Part of a small language model's weights.
Architecture: no biases in attention or MLP, untied embeddings, normalized queries and keys, local attention windows.
Training: a variant of Adam for these matrices, 126M tokens.
Each number is 500 + 50 x the weight over the matrix's rms, rounded and kept within 0 to 999. Layers, rows and columns count from 0. Numbers have three digits each.

# layer 3 attention output, 64x64, rms 0.132, rows 43-63, columns 0-63
418552533507487534506541584544504471532460547481479490533486464425562538445508473520504483471594476527562473545553473581435531526513445481452543530441540479565458444513553495526461453433461518
448415470491570525540520414504608462551536532565381551545425452533520458479558438519528390465548408465430564483459574533527479562559490423574580538519444481472478480526487528445512411429447465
491491383547457493612506484434499527575510539513594477470555599536544538469510441541537376464540487454435472445518504419542431522469545483492493504551434548590592462494564460537561521585522596
534612553482531535467551453529508453484497415478543394535485502511524534514454458426466608497482456445457528475434492479503509534510441415552548530476475479445494532526420564481502412446497490
522504456454529478516487574542530516524504471499501453458512575492528498441411459476450522541516560550513502440555456484478525455431509584465472395595497514448496517423527460586506568559520518
472590485564543518431497603532503517494551467454522469510558566438547526538501512439535511542523538541504572481504506494477532462463481571476451448558519427488431471459463522532544517425418476
511459458493544544396547432500493556511467527610494602517481486520486485672529560618521393439562488474484502451522535525533482575574507528480483536444462506527508473519480508464549462461443478
492516547481514472482488516506485521510462529533512495510492572496578507462402431503493442442501526501464444550520485501523459476511543532445465497484534479494458487475518512501578596521477572
429614539570437466526523459543571399522479431525466458527468499474508551464504476385464567546461466418448479520501527429540468545490506422543553498500436566499516533522468446488492453546581512
457501460524460419532482475487540528506501451464513397561534510478493480476448480473524503549463467470437572442446495462583437501455565520503541553494465473388483340449604563489549523613588503
508454393541487463501436528419492476574580547513430536522531474528430500435597553560536407513553523553536459519559453561457539509553461510447432494394530519603523539540411452507480454430379509
498443504515452535452477513459459583542459544546414505548512518560546433467480467540517492505481466469528526455404514450523530499495536474582564508537487489411440533457446597432457448478540366
473548562471511552496482511441417367481519513461486398521459432356529525459468478513417643514502443456394587503429561462544470480561571468512495508486474551421444424508484574448522491522529460
511481577408470549548448316558550466422518473559461609631414421501439566545475544435496527479484438485480437467513562580510531577547449456566445524498450521573499515593443438430406362442458474
518478550505463491430552452527500515469492414548482497507427514500540372560380425476508561451510479474433471517488525525497511545536415459501545546481486565564528460540514450470478446476493547
548493436573405451548607539439498550507437476488514421445538558632559446491462413485476572502450546592584484574479453560437564444449515560454485483482576444457477523456509503538417530441473466
457471503568439489389507423454431413591477448528420438520486487501507337610460507544468595503537406389432475501427610473576393604590514416546546509432394644476543449557538530427537470523558575
416414538425532448563485425465496539493506513484468533545393423507501497459467473528534510520469471452487505437508507481543461534513491475551557509502481491540496519508468508478517492472526460
515511615419524569532530394450491424498514514573473496517340396498510466519504437557474587490524409456400530520404600479539470537566493408542505550463478526446550438517482566409501440451531463
509424604436481462556476456368438495412439496477529518487459445500524461530410469565479590463424482536509441576464500468489495501556488502490464501505510538483506474512508539446461474454450543
482474453479492469532472463498534473596610454476482403555518513531502472469493433498509437495481448472516451497444581574489531527552474378551515529532495463489505578501371480422414405402440426